config = dict(
    n_layer=14,
    d_model=128,
    n_head=4,
    n_kv_head=4,
    head_dim=32,
    d_mlp=448,
    vocab_size=8192,
    activation='tanh_gelu',
    norm='layernorm',
    norm_place='pre',
    norm_eps=1e-05,
    positions='learned',
    qk_norm=False,
    attn_scale=0.177,
    bias='all',
    tie_embeddings=True,
    parallel_block=False,
    init='normal',
    init_std_qkv=0.0575,
    init_std_o=0.0,
    init_std_up=0.0575,
    init_std_down=0.0,
    optimizer='soap_variant',
    lr=0.00457,
    beta1=0.95,
    beta2=0.95,
    weight_decay=0.054,
    lr_head=0.00398,
    grad_clip=2.0,
    warmup_steps=200,
    schedule='wsd',
    decay_fraction=0.606,
    decay_shape='linear',
    final_lr_fraction=0.02,
    batch_tokens=[16384, 32768, 49152],
    seq_len=256,
    doc_mask=False,
    train_tokens=141400000,
    steps=4555,
    dataset='wikipedia_en',
)
Each number is 128 + 32 x the weight over its row's rms, rounded and kept within 0 to 255. Layers, rows and columns count from 0. The size above them is the row's rms in percent of the matrix's.

# layer 7 MLP down (transposed), 448x128, rms 0.169, rows 360-372, columns 0-127
size [104 109 100  91 110  98 110  86  85 106  90 117  91]
[[ 73 177 107 157 163 171  96 178 141  64 130 155 113 138 131  82 124  97 217  91 130  86 159 125 113  78 146 161 156  87 123 156 162 100 100 110 184 111 148 166 112  80 163 101 156 157  94 132 176 155 106 122 154 129  83 151 102 125 167 112 121 120 136 126 150 144 110 128  97 128 121  91 124 103 119 130 170 110 121 196 122 107 119 113 102  60 107 108 200 112  54 143 104 120 118 213 110 145 113 145  46 120 135 147  79 129  96 125 204  87 132 100 183 100 104 143 131 142 102 110 120 120 153 100 116 125 114 153]
 [ 65 156  94  73 123  89 175 110 187  91 181  86 171  87 123 143 165 129  87 101 124 108 156 138  93  97 126 123 104 133 160 137 159 120 109 115 162  65 164  85 154 159 103 147  79 111 107 160 142  97 111 142 115 147  76 115  83 119 107 190 138 152 152  81 132 101 149 156 139 170 130  87 102 116  89  85  96  68 109 152  70 113 137 105 159  86 114  71 166 191 100 106  83 128 165 167 135 141 133  71  99 134  54 168 132 107 125 154 137 121 151 180 111 113 127 136 152 139 165  90 176 125  94  91 171 137 103 137]
 [156 159 161 143 170 104 134 109 128 145 177 131 159 133 131  93 141 102 152 161 112 133 131 169 128 135 111 156 159  75  66 131 154 157 126 116 129 180 120 170 143 185 158 115  89 158 211 127  72  25  82 172  91 160 129 168 114 128 149  76 183 115 136 117 164 111 149 142 121  86 157 154 119 126 119 125 143 161 100 123  73  98 148 178 102  96 159 105 178  74 148 121 112 101 133 127 152 132 140 149 155 103 142 129 130 124 114 121 199  98  48  74 114 140  96 133 147 135 116 167 174 169 163 178  97 182 140 103]
 [157 141 190 106 120 168 168  52 143 140  80 122 144 151 140  74 113 176 120 177 133  85 190 105 123 138 145 153 126 112 124 170 140 144 130  97 107  85 144 153 122 126  72  55 133  69 121 130  61  71 120 103  93  75 136 140 158 164 106 138 165 112 128 151  96 130 110 120 179  95 172 147 117 102 103  99 134  79 143 184 121  88 155 126 142 119 122  85 147 132 152 125 141 139 109 138 136 118 150 155 143 148 133 137 113 101 155 148  72 103 173 158  52 127 169 115 150 109 112  32 142 134  58  88 186 157 135 106]
 [191 188 114 110 151 110 132 102 156 165 145 148 138 148 149 167  64 151 119 161 121 178  97 101 138 138 134 174 157 164 194  92 112 167 156  98 110 182 128 115 128 113 172 141 126 172  76 129 145 158  78 126 132 118 125 117 102 178 161 172 120  91 128  94 128 140 108 102 100 120 156 157  91 157  81 135 170 195 103 123 119  52  96 120 129 122 128 138 120 157 134 175 113 115 138  83 116 157 143 172 106 147   6  62 112  89 179 132 114 124  77 140 143 169 125 171  96 140 164  98 151 121 146 121 135 173 157 140]
 [139 109 147 104 118 133  98 123 155 171 117 148 137 122 129 114  97 135 161  79 117 112  62  97 150 102  42 126 180 124  93 143  95 179 135 150 141 126 108 145 129  99 125 103 183 121 144 164 106 155 119 153 121 106 167 177 140 102 185  98 126 163  89 118 163 114 128 143 151 150 135 136 100 113 103  84 112 212 114 135 113 206 133 131  87 175 114 181 138 135 117 122 137  97 130  92 114 134  97 155 157 214  94 158  93 111 172 120  78 108 141  74 194 148 129 153 193  61 163 108 113  62 127 144 152  67 130 127]
 [ 88  82 168  99 104 232 116  78 167  78 136 119 107 116  95 106 115 145 144 151 155 139 133 117 122  99  78 146 154 175 185  75 158 164  87 129 175 144 146  73 133 129 107 149 154 111 168 153 124 175 148 136  51 115 107 123 106 136  94 173 188 151 105 124 133 138  90 130 126 179  97 132 191 130 132 177  85 161 146 110 122 126 169 110 140 136 177  98 128 124 115 135 135 150 121  73  79  67  93 180 102  99 147 188 116 114 155 135 142 128 139 175  90  86 116  88 110 122 112  96  62 124  90 142 119  92 105 114]
 [ 93 132 118 131 103 173 161  98 131  36 127 162 108  79 124 179 144 130 158 143 143 117  81 126 143 114 126 127 121 145 136  81 105 123 107 123 155 152 145 129 150  42 109 150 139 149 141 108 162 137 153  90  94 114 144  80 125 131 188 107 140 141  83 125  73 147 151 126  78 160 103 192 160 172 168 156 133  59  86 169 145 204 136 168 144 114 141  92 158  69 173 155 122  91 115 106  90 165  75 133 119  87 154 121  94 206 194 130 141 140 135 121 131 118 107 169 131  83 104 105 139  90  87 145 149 152  80 132]
 [ 94  77  75 155 121 147 152  66 103 124 111  96 106 150 130  90 132  99 126 108 135 176  86 107  49  82 124  80 170  92 138 184 120 116 138 195  94 142 147 128 111  94 106 137  90 166 150  96 128  82 138  95 138 124  83  85 168 137 114 118  86  79 132  93  93 116 109 128  86 181 139 147 129 137 135  66 153 111 119 141 183 113 164  98  88 145 128 140 131  65 133  56 132 183 125 142 176 151 168 140  93 153  88 158 110 100 100 160 114 113 119 163 102 103 118  91 158 139 138  47 167 109 133 178 103 151 171 149]
 [135 104 144  85 154 162 101 156 124 146 160  79  73 121 142 146 119 121 129 187 161 122  99  74 162 129 142 146 109 114 137 195 130 176 137 136  84 155 157  76 193 108 141 201 155 140 144  84 120 165 155 117 112 154 161  96 127 121 118 111 122 202 105 171 131 175 104 130  55 122 113 167  96 128 115 124  80 195 107  95 153  84 157 155 110  89  99 118 125 102 134 154 142 118 148 179 157 141 114  53 177 158 114 147 110 144  80  76 148 117  84 138 180 144 149 111  97 104  99  96 132 155 162 132 136 132 199  75]
 [125 192 143 153 139  81 170 136 100  49 113 128 210  89 142 117 178 106 136 128  89 179 168 143 122  98 104  99 131 161  77  97  66 131 122 134 206 132 168 105 110 172 169 153 199 158 104 101  82 144  84 137 141 106 180 115 181 163 135 164 144  99 163 160 142 100 146 164 135  94 132 135 131 123 139 177 134 131 118 155 132 105 139  94 185 110 191 170 178 133 109 157 127 122 175 142 110 123 107 158  88 176 135 115 134 117 136 113 156 109 157 164 168 150 157 154 197  90 100 136 125 127  97 128 119  73 132  99]
 [ 81  90 165 111  70 101  47  76  97 113 154 130 131 113 131 117 200  93 172 141 148 101 144 182  73 106  62 171 106 138 115 127 110  80  82  83 169 168  90 100 109 110 103  88 147 163 122 127 157 131 164 130 121 155 126 122 126  94 102  84 110 167 114 150 118 195 183  91 153 127  67 113 172 121 132 148 127 159 134 113 146  88 125  73 150 164 179 132  89 141 131 103 122 145 139 167 172 106 136 160 133 141 115 135  81  99 126  88 176 153 164 115 202 133 145  78 139 113 157 136 129 167 126 116 164 176 142 173]
 [ 75 103 148 121  97 185  32 131 103 120 132 158 124 152 176 151 150  54 131 161  66 159 106 150 107 110 164 143 110 130 152 170 188 143  85 114 123 111 156 112  91 181 108 111 114  49 155 162 103 119 145 120 142 100 143 176 136 106 174 107 112 190 139 155 143 100 110 133  79 126 110 154 106 112 181 168 150 153 133  63 125  99 100 186 154 184 140 137 130 101 110 124 121 110 121 114 164 115 177 120 154 165 118 156 104 146 108 151 118 107 179 113 157  93 117 113  54  67  96 114  89 146 155  84 131  82 130 145]]
# layer 7 MLP up, 448x128, rms 0.17, rows 361-372, columns 0-127
size [109  98  95 103  87 105  97  93 109  96  99  99]
[[127 107 147 150 145  74 125 163 161 128  77  99 115 102 126 147 150 127  95 157 117 123 195 112 131  93 154 118 133 178  96 133 180 207  98 146 160 129 102 111 137 136 121 133 122 112  76  68 112 101 121 184 149 146  88 114  75 119 105 162 117 127 117 137 130 190 138 163 133 168 166 178 101 141 125 159  60 157  84  82 164 143  86 152  94 149 106 136 184 123 158  95 136 165 217 133 102 109 165 133 174 136  96  46  99 172 166 149 152 120 134 137 119  99 138 145 140 156 160 111 177 100 204 107 157 151  99 102]
 [148 130  39 133 100 133 190 119 145 116  48 181 116 153 178 116 140 113 103  61 123 124  66  79 114  92 143 115 116 151 140  81 140 102 173 114 188 122 130  96 118 110 132 142 143 135  84  99 158 154 136 140 179  78 173  96 177 131 146 180 152 104 120 154 144 125 168 150 134 184 104 115 112 163 151 148 149  71 115 128 149 143 160  89 163 112  73 131  97 123 107 189 149 134 132 114  88 125 158 143 155 148 136 118 127 127 158 114 155 151 204 190  74 112 126 101 113  87 118  85 113  96 111 175 122  60 160 111]
 [135 137 142 131 171 120 143 139 168 114 137 115  90 158 181  90  98 128 175  83  89 129 144  94 199 131  81 170 112 129 130  99 122 113 157 105 119  82  98 149  99 107 130 151  63  72 131 134 133 141 134 127  97  98 128 106 100 164  72 106  97 148 171 138 131  63 146 196 161 154 124 174 110  77  89 147 159 118 144 116 142  94 184  69 158 146  75 121 143 156  98 107 189 173 125 129 137 140  94  86 155 105 117 202  82  70 156 183 115 125  85  86 102 104 186 132 138 146 163 118 121 168 154 108 126 175 169 116]
 [167 126 148 169 128 150 123 149 141 192 137 183 112  91 129 104 147 131  91 158 105 110  89 149 151 122 106 128 129 132 144 197 151  92 128 160 171 175 120 104 159 107 132 139 125 147 159  85  99 180  73  92  90  90 167 122 158 119 130 115  75 191  90 137 105 109 127 169 122 157 156  80 119  38 188 122 151 175 119 133  93 157 106 122  75 173 146 119 203 151  94 110 132 179 159 146 144 168 113  96 136  82 128 136 146  97 144 155 148 112 121  91 142 136 152  94 172 142 124  75 108 144 203 128 145 141 103 210]
 [105 134 139 187  90  55  62 120 122 138 195 148 113 170 106 175 156 132  72 114 143 116 112 197 109 115 125 165 120  88 137 104 108 117 112 131 139 149 172  68 112 122  87 159 115 145 173 133 162 152  94 145 144 155 166 112 124 149 111 117 117  76  95  55 141 102 107  89 104 154 138 191 142  98 155  80 143 160 101 154 102 177  96 124 131 141 175 168  75 218 172 144 140 166 149 161 161 141 133 112 103 110 108 114  77 164 111  80 134 203 140 149 146  92 108 134 113 166 176 104 161 129 132 135 155 140 146 136]
 [171 155 221 175 145 100  51 151 181 158 145 129  86  90 162 135 136 118 155 131 144 167 129 104 127 118 135  99  62 157 124 130 130 111 144  97 129 144 125 125 128 161 172 130  81 143 115  82 168 130 127  95 148 102 135 109 139 121 168 109 111 102 137  93 119  25  89 160 118 145 156 141  68 101 146 100 153 138 131 181  91 145 137 140 164 132  81  59 152 163 104 153 157 174 140 160  77 161 138 111 141 128 109 120 117 128 100 165 126 168 161 128 188 145  99 132 101 200 152 103  94 158  96  71 117 174 153 178]
 [168 153 120 109 130 128 136  48 149 145 173 109  72  93 150 198 111 126 133 103 125 115 127 169 137 134 123 127 142  81  86 126 109 108 166 140  76 107 146 118  82 166 133 151 107 144 127 105 134 134 144 129 114  82 130  60 129 145 159 177 108 136 117  65 144 115 134 128 146  98 154 173 106 128 158 105 172 135 129 168 212 134 178  96 151 116 125 140 152 126  93 133 167  39  63 154 181 153 121 115 195 168 100  61 152 103 174  94 131 133  90 159 122 124  84 131  78 135 115 183 154 100  97 164 174 133  98 165]
 [163 183 147 107 107  80  85 132 117  74 185 124 142 161 130 138 150 125  79 152 121 120 178 169 127 122 120 132 105 160 104 101 100  85 103  96  90 135 175 174  51 138 170 142 143  44 121 129 116 148 156  95  82 105 158 146 165 132 112 127 162 158 152 127 159 103 117 143 149 128 153  60 120 112 124 143 173 155  83  58 116 139  86 105 144 144 154 107 105 141 138 165 113  82  84 172  97  93 151  87  97 142  88  69 117 188 190 131 101 114 160 124 133 117 125 120 155 209 145 157 139 139 118 131 182 174  90 158]
 [156 104 150 146 137 138  84 138 131  90 103 108 157 118 142 122 109 110 173  78  62 147  90 127 125  96 170 159 158 141  74 162 106 145 119 100 168 178 143 136 115 147 112 198 126 135  84 122  96 120 169 155 138 175 145 206 102 136 109 151 123  90 131 134 161  97 114 126 128 190 129 102 107  60  93  97 138 121 119 134 191 154 149 207  74 194 132  96 133 195 142 127 124 138 136 129 137 108 165 118 109 135 168 122 114 109 137  83 100 160 114 189 121  69 118 212 119 150 150  96 182 157 113 139 117 186 172 111]
 [104 139 138 119 156 166 145  86 146  93 205 154 103  94 140  94 103 106  81 111  97 150 102 115 157 221 121  73 122 160 158 151 133 126 156 152 117  79 104  77 131 103  83  98 105 132  66 102 160 157  91 160 135 156  97  97 159 143 118 137 133 117 152 110  90  95 152  60 195  81 102 141 128 102 121 114 140 130  89 145 149 131  78 127 124 131 136 140 181 150 104 142 140 112 106 178  89 104 150 180 140 121 100 160 112  80 118 142 181 176 158 103 150 159 113 127 177 181 129 114 121  38 129 182 113 105 167  78]
 [148 163 102 167 139 173  69 128 131  95 168 119 105 113  86 137  79 149 154 122 110  77  57  92 102 138  99 133 170 147 210 181 111 210 156 122 154  98  45 132 147 115 111 154 153  46 163 143  69 110  96 144  85 142 135 120 102 124 147 123 167  90 117  93 166  98 138 137 123  75 144  83 139 159 154 126 126  82 158 135  87 143 121 174 106 119 133 139 170 174 102 140 139  83 160 119 105 142 131 135 134 197 132 114 149 112  98 139 157 158 128 170 135  85  86 124 176 166 177 158 116 107 130 144 160 105 167 123]
 [209 124 118 142 172 119 171  89 175 147 140  74 105 149 109 136 121 142 140  67 167 116  82 126 169 130  90 130 133  68  95 139 105 135 188  91  77 146 118 161 189 105 126 143 131 183 111  57 126 114  97  89  43 141 123 102 171 178 137 105 164 132  91 125 130 121 104 102  96 130 145  97 135 196 112 140 117 102 160 154 153 185  99 107  89  63  86 163  89 152 136 107 130 141 197 121 134 126 106 118 127  96 123 158 151 160 110 109 145 149 165 118 119 163  54  81 163 151 115 150 137 112 133 179 123 149 142 110]]